From a checkpoint of a small transformer trained on Wikipedia.
Size: width 96, 2 heads of 32, MLP 576 GELU, 2.82M parameters.
Architecture: LayerNorm before each block, rotary positions, no biases in attention or MLP, untied embeddings.
Each number is 128 + 24 x the weight over its row's rms, rounded and kept within 0 to 255. Layers, rows and columns count from 0. Numbers have three digits each. The size before them is the row's rms in percent of the matrix's.

# layer 9 MLP down (transposed), 576x96, rms 0.174, rows 407-440, columns 0-95
098:158152101093146107108116127106148160121162133102147147095144115153109075136131105141100120153128091137123117132106097129150069147084152117149120132117115176139109116108170108110106138096096112144124171115139157127119123111128190122175118130131107150131125149197148140119097099141124152137
087:092089133168117136124146156132118132111090103129162151132185173101121131131117075162151145146101157141134116097134129155131138164130120122133145148103099111121142174155141136140146117119102156126145087137147132142184117111128156073119162124164161127129141121162086129141146086115137138087
103:116124145112117118113120127139152082155088139094160150162115108134118135080153167157154111174176154113106145118138104082084117167127143118111128132137145122098132136146122111133141131098083115132151161136160138113076154118109150098129111158138121148128122163145155111152146169127087079114
119:126108114139108115139132101115121120104147162095103113111195107104155165130124142132090109113124163118098127105127119132154142098097103170137121137137150121166101167139143132107105140155142153120164136143160134115112179145182143134066138115121185134127158118099127130137099097106165149106
104:135110129088116124137148145132120094113089097127092149147140146148127125129127178144107125153128111107137131147117097148098068161106100103118138120138143133145086121144103084136096149126148087168117105117168116114116108148109117129106095101184138124149109164142177125143108117154129077175
098:086118128124095099100090171148129136109104121112094150118148091156123126130150131097099139104120070130136094132118109160151173137146121119127133147162136098101119151125103122144159124110151084119155135161107152172108154110176102129102112123142115116155111140112097110141054107114144147111
103:155146159157111104150139141122142117125096146115142137094154126120096156134113127117119144099115156145177134099146137111129119082162134060113134106182149084080138137118128106172117097131127166139152115102138153121113128150119107182124140134170125128131179173131106100112125129168143134140
104:134106112153096107143144145148117108122157117116113125101127126163139112133144124167134106101129157117112126108139109167134196094138114123103164142158139101121153146149120136103138107128115147132096107157160177130149155094150141131114199146138089140141105066118086149111119078105123123154
110:101125110177114150170092101149117112143131087147109114126134132147117112110150096084171068107143140121129152157121119106107122112122135136147079123185095115139107187117162108110143128111161116110138140133156124135160141139129132118103110111121153106130102127144164146154186102108136085124
101:095112141122123091097130159143113086108119143104141105136119155172153171138160164118133154145161155121140101161103143108167107145118128124130141129127137162135104131107169155124139116104088142114123095129100115103091140101149133138161151152124094167174106115115152133117144046148125133152
093:123121158106119151105120126100091119146101132119119127089102111106125150114158144164169147094121115112141125130170123124108153134110099077081119169117106123168088097145157172085136177122188122135145132154146133134157095098151127111108131143118101144145109151138159134116125140138176095121
112:104107119130129127143114104144099121141114120123137140117131080127116137146148133137105143108110102145174093148129129152133125138100142086131098175144108073131122132158072142114129114139134095135187153111123180129163117144087109134142162108159131152082166134139133137200169116140138134112
092:109110128135114119101069109131126114127157133110098073155115141142107145079162140146141129170118154129131098130154145150139173104097131117139119178108158163131134163166107152127160133090118112121125129158125121139115148117146113151100112113159158137155130119184118139152104070128169126089
114:137143155116053140162110152117125135121135153175107123093141116117175135140156133127087110088125108135118124102115102123120123132145125089095158151133135109169136146157127129160066086097144112131128115112124173166138097086118149104108138103149103110140116096141097146107150106147157138102
101:096153162151113133113131117166119108129191164101122112134089116154083135179147160127157133112142150136134154154106148091105085094109185132115136126140153123124140118110125119130142148117138132148124136101144153142119110105078128133125139128122135097203154146122115117129101131186095130153
103:139158119115138112145162118125122100076160113101103132130138097152124118150120103120138140126121112144112121146130150168139150119116108115110156067114095126085123127121143121109117103118109103100149109159135117174097120099202099122119136117136058195143099137135095114137135139137110163102
097:151129086126164130147153129083122085122127119116151089118148172131143149096082121169135117138097113163109146091118145106147123107135133141076168153128116112120079127090148105098133152129105113151098173144150108118167138104109123137139158126111140126173153155123154142102105112113114167099
096:117149151138114134142125120173096149135159092088132149107147107121130172128098106159144100132158110140120065154152085132116161153112116083108134145163120151125116191092128122155127102123136108120103097122092125147113144125111123137149132160113106123140130131134091165067130121130140133072
099:133155124107132137138138129155144176126154126102148158117094121125125078113138108166085118104129150119129118131160144093130139181152151162125135116117131140156192091144114104144119124137149122121172185119146146095166165156161092129093118159151139118117142126169096111121165140156145134117
088:123095146098143103114114163111142125140120146137155140160108139102148107131129132067090116128094092096090112142150138096134158140121113146108118139108089120150101135084114113090110112119110123169116132082128116079109115112084094107135111115078161099129109109111157105115123119118103068134
101:129180129100108105181128123125106147135147144087164122133129096134117097148162128140173123100150130113147124167124126132106136139130091152148133143135142141165149157122121090115131152106130150133179068184124129123124154150173109136123135171139120110110165155123065154104144153109121126134
097:146126119131080127102138154123117128138128084154140101175139154140163130127078141172096122142130122069087162153100117123099106078150139139103065102105114136119091099156142090098128110129104143098124128125107106151129160138136156129136064115100127137133125115149133132117111139112150111136
097:139159116080121133092119120144118091153165141167093170110147137128125183116138118154121102115129124147078122157143136166152142150120138131124111151162167125151118134132105156158127102122110179140166108101149152136165166137088129161130181138112100168148129141125090127109135131115168139116
108:133146099121067117092112162105139140138136087146134152084098111138096114161121142179118106094132129109144115171148128122119142121156135106127137149196106165155130129176104147108157120129132118098112140102099151137142089116093105198132104115093112115125108130126138141126132122110098137144
102:112088105116120136131136109142096143181147147106087108141111139139118136127122144135157141154169092120119149121159104114118096107106137118156172095118108106119145147155164165114121131076133110081105178148139151116090100166143123122122160132118082156149081148122151151107128159141110165131
110:121155092132112130119111127166143078103070111163112137145142116153133159128130142095126124161154144158100135142165114139140185125097100140096145107118144135107148104129134099134154117102059154108115143099146121159162133127122165127156102102089144124124111096138109151126093105173096114128
107:143169183118153120140158113123107124074112158112101078175115144091120140126092132166161147149150118103096123123116127169147129097102101144152122141111076112101133140114092104161116098119158126148178091130134156115121109139125160146132125093119151137131107119129108124154144095097124093124
096:113098096139131117123078150128169140104151139118112139147149101125164130163155120138158183120169098071126121142117128111138144124123149160129173147126133161111117096111121163141118141117161141178097106125178113091101137134121100128131135139170149079151117114146170092123101117117127129162
091:135167099138107116079137162071142166128082141113127188124154113125114117142144129143138145123136104102133112127177098104137168141125123143108121123106146114137118097159194121148159160123122111148170152129162084167155112154148089139117152166136147121119135139144125093140130125129116148155
090:081123084103141141133122143155090100138141117159124148115111136102121158161136118094106123093082117143125103114139118081154105112094116089154078131162121151103135118088122130140141106076112093117152151114178139178158163138103146118148106113124142161117118144107139106111107150105137097125
117:119108119126135143136137125169127092121159119139143102119115123159121152090117154099156138174145119074085148145109117134064119129181133084104072150132165162129123112107122125142128174106162114164143154128126089148133162074118104116144110111116105136126133137159157117117139130106129100147
091:133115165130140143073083113127126055136108134144106140120158133158142151128099126144103149163135137152151176143122153172114094148136117089111112136111155119112110117131115113144145146100142101142126150060159106148144131107120099124139124095129153114128113166154118133123115129093151060124
094:136107135107136092114128150118120107136110143128167182172113132141110192159174112107120124153144110121095121082155118093150120165067113150128149123130122128122139167085127100158127117142140129158107124139148121122102156096109128114141147124133169138139147145114082092087151099149090129115
102:149111082125120127153177128144117077096163136113155140115106136094155139104098111148130159087177093126132134137139109144148143103118135133151107138119122130100082102123128060161132106197126143146106134069124123122122097110126107107155131127129098150148128170162144131135126124138150136149
# layer 9 MLP up, 576x96, rms 0.183, rows 408-441, columns 0-95
095:148116092132134121119101154066103135130184152077090092119091103138134162168097162101151133121081104109145119142171114089119126112154106130128101097116149145153142149096135123135144113151107138094112145115131132129103099138130129159155113124106172111129102161126098134151113150169120152138
110:112124141135133135099095126144079152164145097110163128143116125125136058131085162157123103160131122108129114144104132113127134188115151128153115148120153149128136110127113150180132166137077136145135099162116171147133112101130099094131140147177138167102125143139087162115135150135108095130
107:144099138141146111113124146137128142120175124100096125094090145106120109133097151106150141124099125125142114135127136134074120107140124123131127131136099137179151135117119103141123101167112121098124136167114075108090133133146151119128134088144149233076139116126143106150163160145133142103
107:118137127154139142130123117098146146201121177108117121103095117106105131109122112124124147156127154147073104112163123099168146138142144129145121118122135088130138146131130177101131129198141155118128145139096114122133112103147149117133132161088103166098141114118087139113134099117129145054
098:144139118142124159095150142128145093111081128163116124128131147144129088108156144163136101128111137127118122097136121134123091149114137106100171144108132163113085145095137141076146146163118155139132092118107132159121094155111172121164139122099172144063123123160106158158159156119109157101
108:099163149124110086109174138111131146163145131145141139121090149132078143135093126085134089077139109094129159121115139113127120125128137105145144169071132110127106168150148110074132121137125118172082114108161125138126159129095138136087119127105146141117139128123157128140187122116106160127
100:142162118154120159108113158092131157121092113138117150133112121176160118146145101113080143152136100153126166145095148081132126120097120108158107098141115135127079143130124147157141117124145139119173091092117073116103133132100128111113077083194148124126142140136140141137139111102116155139
104:152142139134185125145128148111165127116099155111128079144122098121157089119134137152137150134122118117125113092140122157120110128096140137133129130127138099123079217139073133101120108124143101129124117111162109142074117105111139154161112152148100090125146116085126173157144156139151146128
102:137177124106124142081105111097152142151138156124100084138133139125122123143105109153114079137126139103180120134146148103105157134116100109157084133118143119125189131121107155114141134154121175106142166122099147119125089132138080116133124143114116108095100167127153181163113161159123107134
093:138111150091102102175137096138110136133141121092152155150118127124118130134122116158178132121136122107126108144116126129089114143101147108092133161140160118152138126139120092084176135096132158109116167173147171114131116108143136142104147104140123136076118188129140190108107149110111105173
106:120078121122167114115112135152083128122139110166158096135110123136112119114140133130139138122123155121141101082129123102125106164108150113121072154126091112136100114183059098088139097121136104130132098139156164177169137123142114185123145110169123148104131119124147111145155117134127130147
090:109159112097137107088125155130144139165141112131150132136124137115142099142141137153152150105155062121127151095150141138091122101097110120087148106157159156167117131166146088141125095143135127110127111107150177112176107129128144146132168124176165173121152085118091115128129139132158105123
110:123121127118109141151127170135154128133126165127160114128121124114153129128123133139130112119116090138149144118136098152094169134144183137116117151120132171173142143182143138126098172084143131127062138133134151147169093103124148095107095124102077146129181133086147100137153109138125151101
100:151156139108114141095150117135123097166183124128187085112127130176078102143139112116149123153094154093128148099105142154114161113134164093143085155143115130142144105134114102102135123151146198104146156101106129099131107135132094148115130131120108165102118130126144145150144115141104150108
101:110113131112129170138151097093117154136094182124114110125120121102132126133170113140120181154164189133141128146127113144130133156138090132115096118106143114147107128131118124124208099139114095083116168144153140129146138165150117119109140094176133095117125136134105107131082129101155130145
102:124113122113110152122126090147133137090089128141099094119148129159151135119086140120105112153125107132105113131104103124150130146120134116129112182140115121100125100079106156104165157125156146157127165107166158108167096133148112145101171157175127163124178147106161116092135093107135164136
101:161149123146150118100138114131167117118110172141173119167143166154120099129128152110118135150122139130036125088116111124159086119137131121166141098130124118155178116156156143136148103116119111118122137107161140150108115115170111121114144137125153133117165104173151139152122140090152170150
101:096155156141128160114136132143123123128127139117135122151094115147144105121128138153098176131109157082143148116139162102162139149092163134100128123153153109172125090114133110141082116106100128108110167149135102093144155114113158098108103145145074055118133079131136113094141136125160112110
092:143144124110125128092140111137157148141136133093131146121133102097113169141116126128161151122107119137129147138130132103109129128124158110081110101164162141135166130145174160146113122120091141073102115197133135139118138106178117093132136153096073112143145123146124086148085118071163125133
089:141109150130104153108144129117169109087124135143095122115125153141158117112108126124084130166136124159137140075106076153140102133123194145137105135160089140111081159138088156169117137174116110091126135106139106125126117114118138125128105129135209131134109098109133099132142137119138117104
090:095106142169138155089103112150156115094196148130126116114148130142090131157135140083106126108149132173107103148129150156152118119109148122076154117156163111169127124119138140113135156103158136106108133101102124132160122113106114082170134156102134141127147135128113133112163143138077156086
102:180096102138160126086121130144157111119136153134115126170177140148179120103113120099085121163120131147128123177128125097120119115099105123108136124124165112118146124169147135091125115147141151170135123137121151149094132092132117105088109159122153120111123168089129123123106127100050127127
103:086143161170129090110131140162103118133111128138083154100097147144110124164119108101116123151139135149105117131155124087109154108142081134137130127154127129157142144160071141127129100138156135110164125122133197091147121183124067174103155137166136121138137130124138145121128117114151144140
097:141107132133121129143122128159110117156117128070125113174105119149064164130130117109107139127113092133108182114121141139099154156150168151142155163148150165192158103105107097135132130152085127159123126158155098118113133152151123095096121123130136128093099114137158109133146166158118119111
103:142152102140121131122164108166119158111106103134170143117141132152117131125092165135111104142146153135114100142114115095130161107091149121101124121134147082124117082142150150171145115135076169128101150157160131108144140131093128156098153179143169157125157117128112126164127123097064112127
105:166160152148151175106141106157130111120138111131137110107133124126117111132176122143158178109111156094155072091132123089130146174083128102117090171088114147142124109142090086104145099119126133116089156161089135165108090127122134147122140117135153157132115132154140102129138132112108131129
096:091145144108145114115118118168127129119067124111075130141112100150135180097151144137064115165128130124120141143114172143099142109145184101152142125128133119135114147126130114132127123138135097127166111108133143151165118098135130099132136102120100053144147132138145141095158147102122170097
099:135118121096169109151129093140121169127133139122105097131130109132145107107101158136136055130160132159109137110114085176147113149125137139119158147108129145131102109091152113104122141172148139141108103134125152086119118109106112178137124148150108145150087119125093183146172165116096155116
093:128131155098116155102087104156134152089125156100158062124112137140102110143089117165145130114135120146160128106105101123138132108130119116186152105108113128143108109170125121139120114157144109104094163142074100115147148083155107113114111123111178116132137127129119119134141133131143117053
121:160159126129118136119120120095140105110138108146112101094110118129169111093107116094159169177108089117132099119128129101135149165127155148129087145147133103104121151115075085145150133128110137090138112142154186124100132129142096128114114141144157175086123112127147151090154148081144120102
086:112108084136155095175137135106125172135128122078100132132082149132108141168163128119100146142114119101095119110140090065107134110076126154172155120117114149137160170125133132103108144147104118138146093112148166132129149142128148140164156148082120132137115095121151148131157107096124139131
104:107113130134126153084134140088118167169110120141136182115201110150152089145117103132083100121134120173116153119170110158171138141144160118138104135150139132158156143131118157151123181113108113113124086142129152137144096139166144092109107097104130118140122099145137126131144149120104131100
104:105147099120133165152143160150115131185148162108131126140109136129121109166136129148123139139080137120143056154114109066129071130116114141161129136175147153124119098115073172090133154134139149115168152128137138138113149101132104118099135145135140149098121111122116168148114133157120117115
098:186133124087152122151142116121151188101147128145119125073139104163125149123108106125125159116122124145163134104132115141119112174109155117116124117145122096164130153145135108086153135119134155145089154089146109142101115126118151079140140154131104144146140106134193138127132173127149070140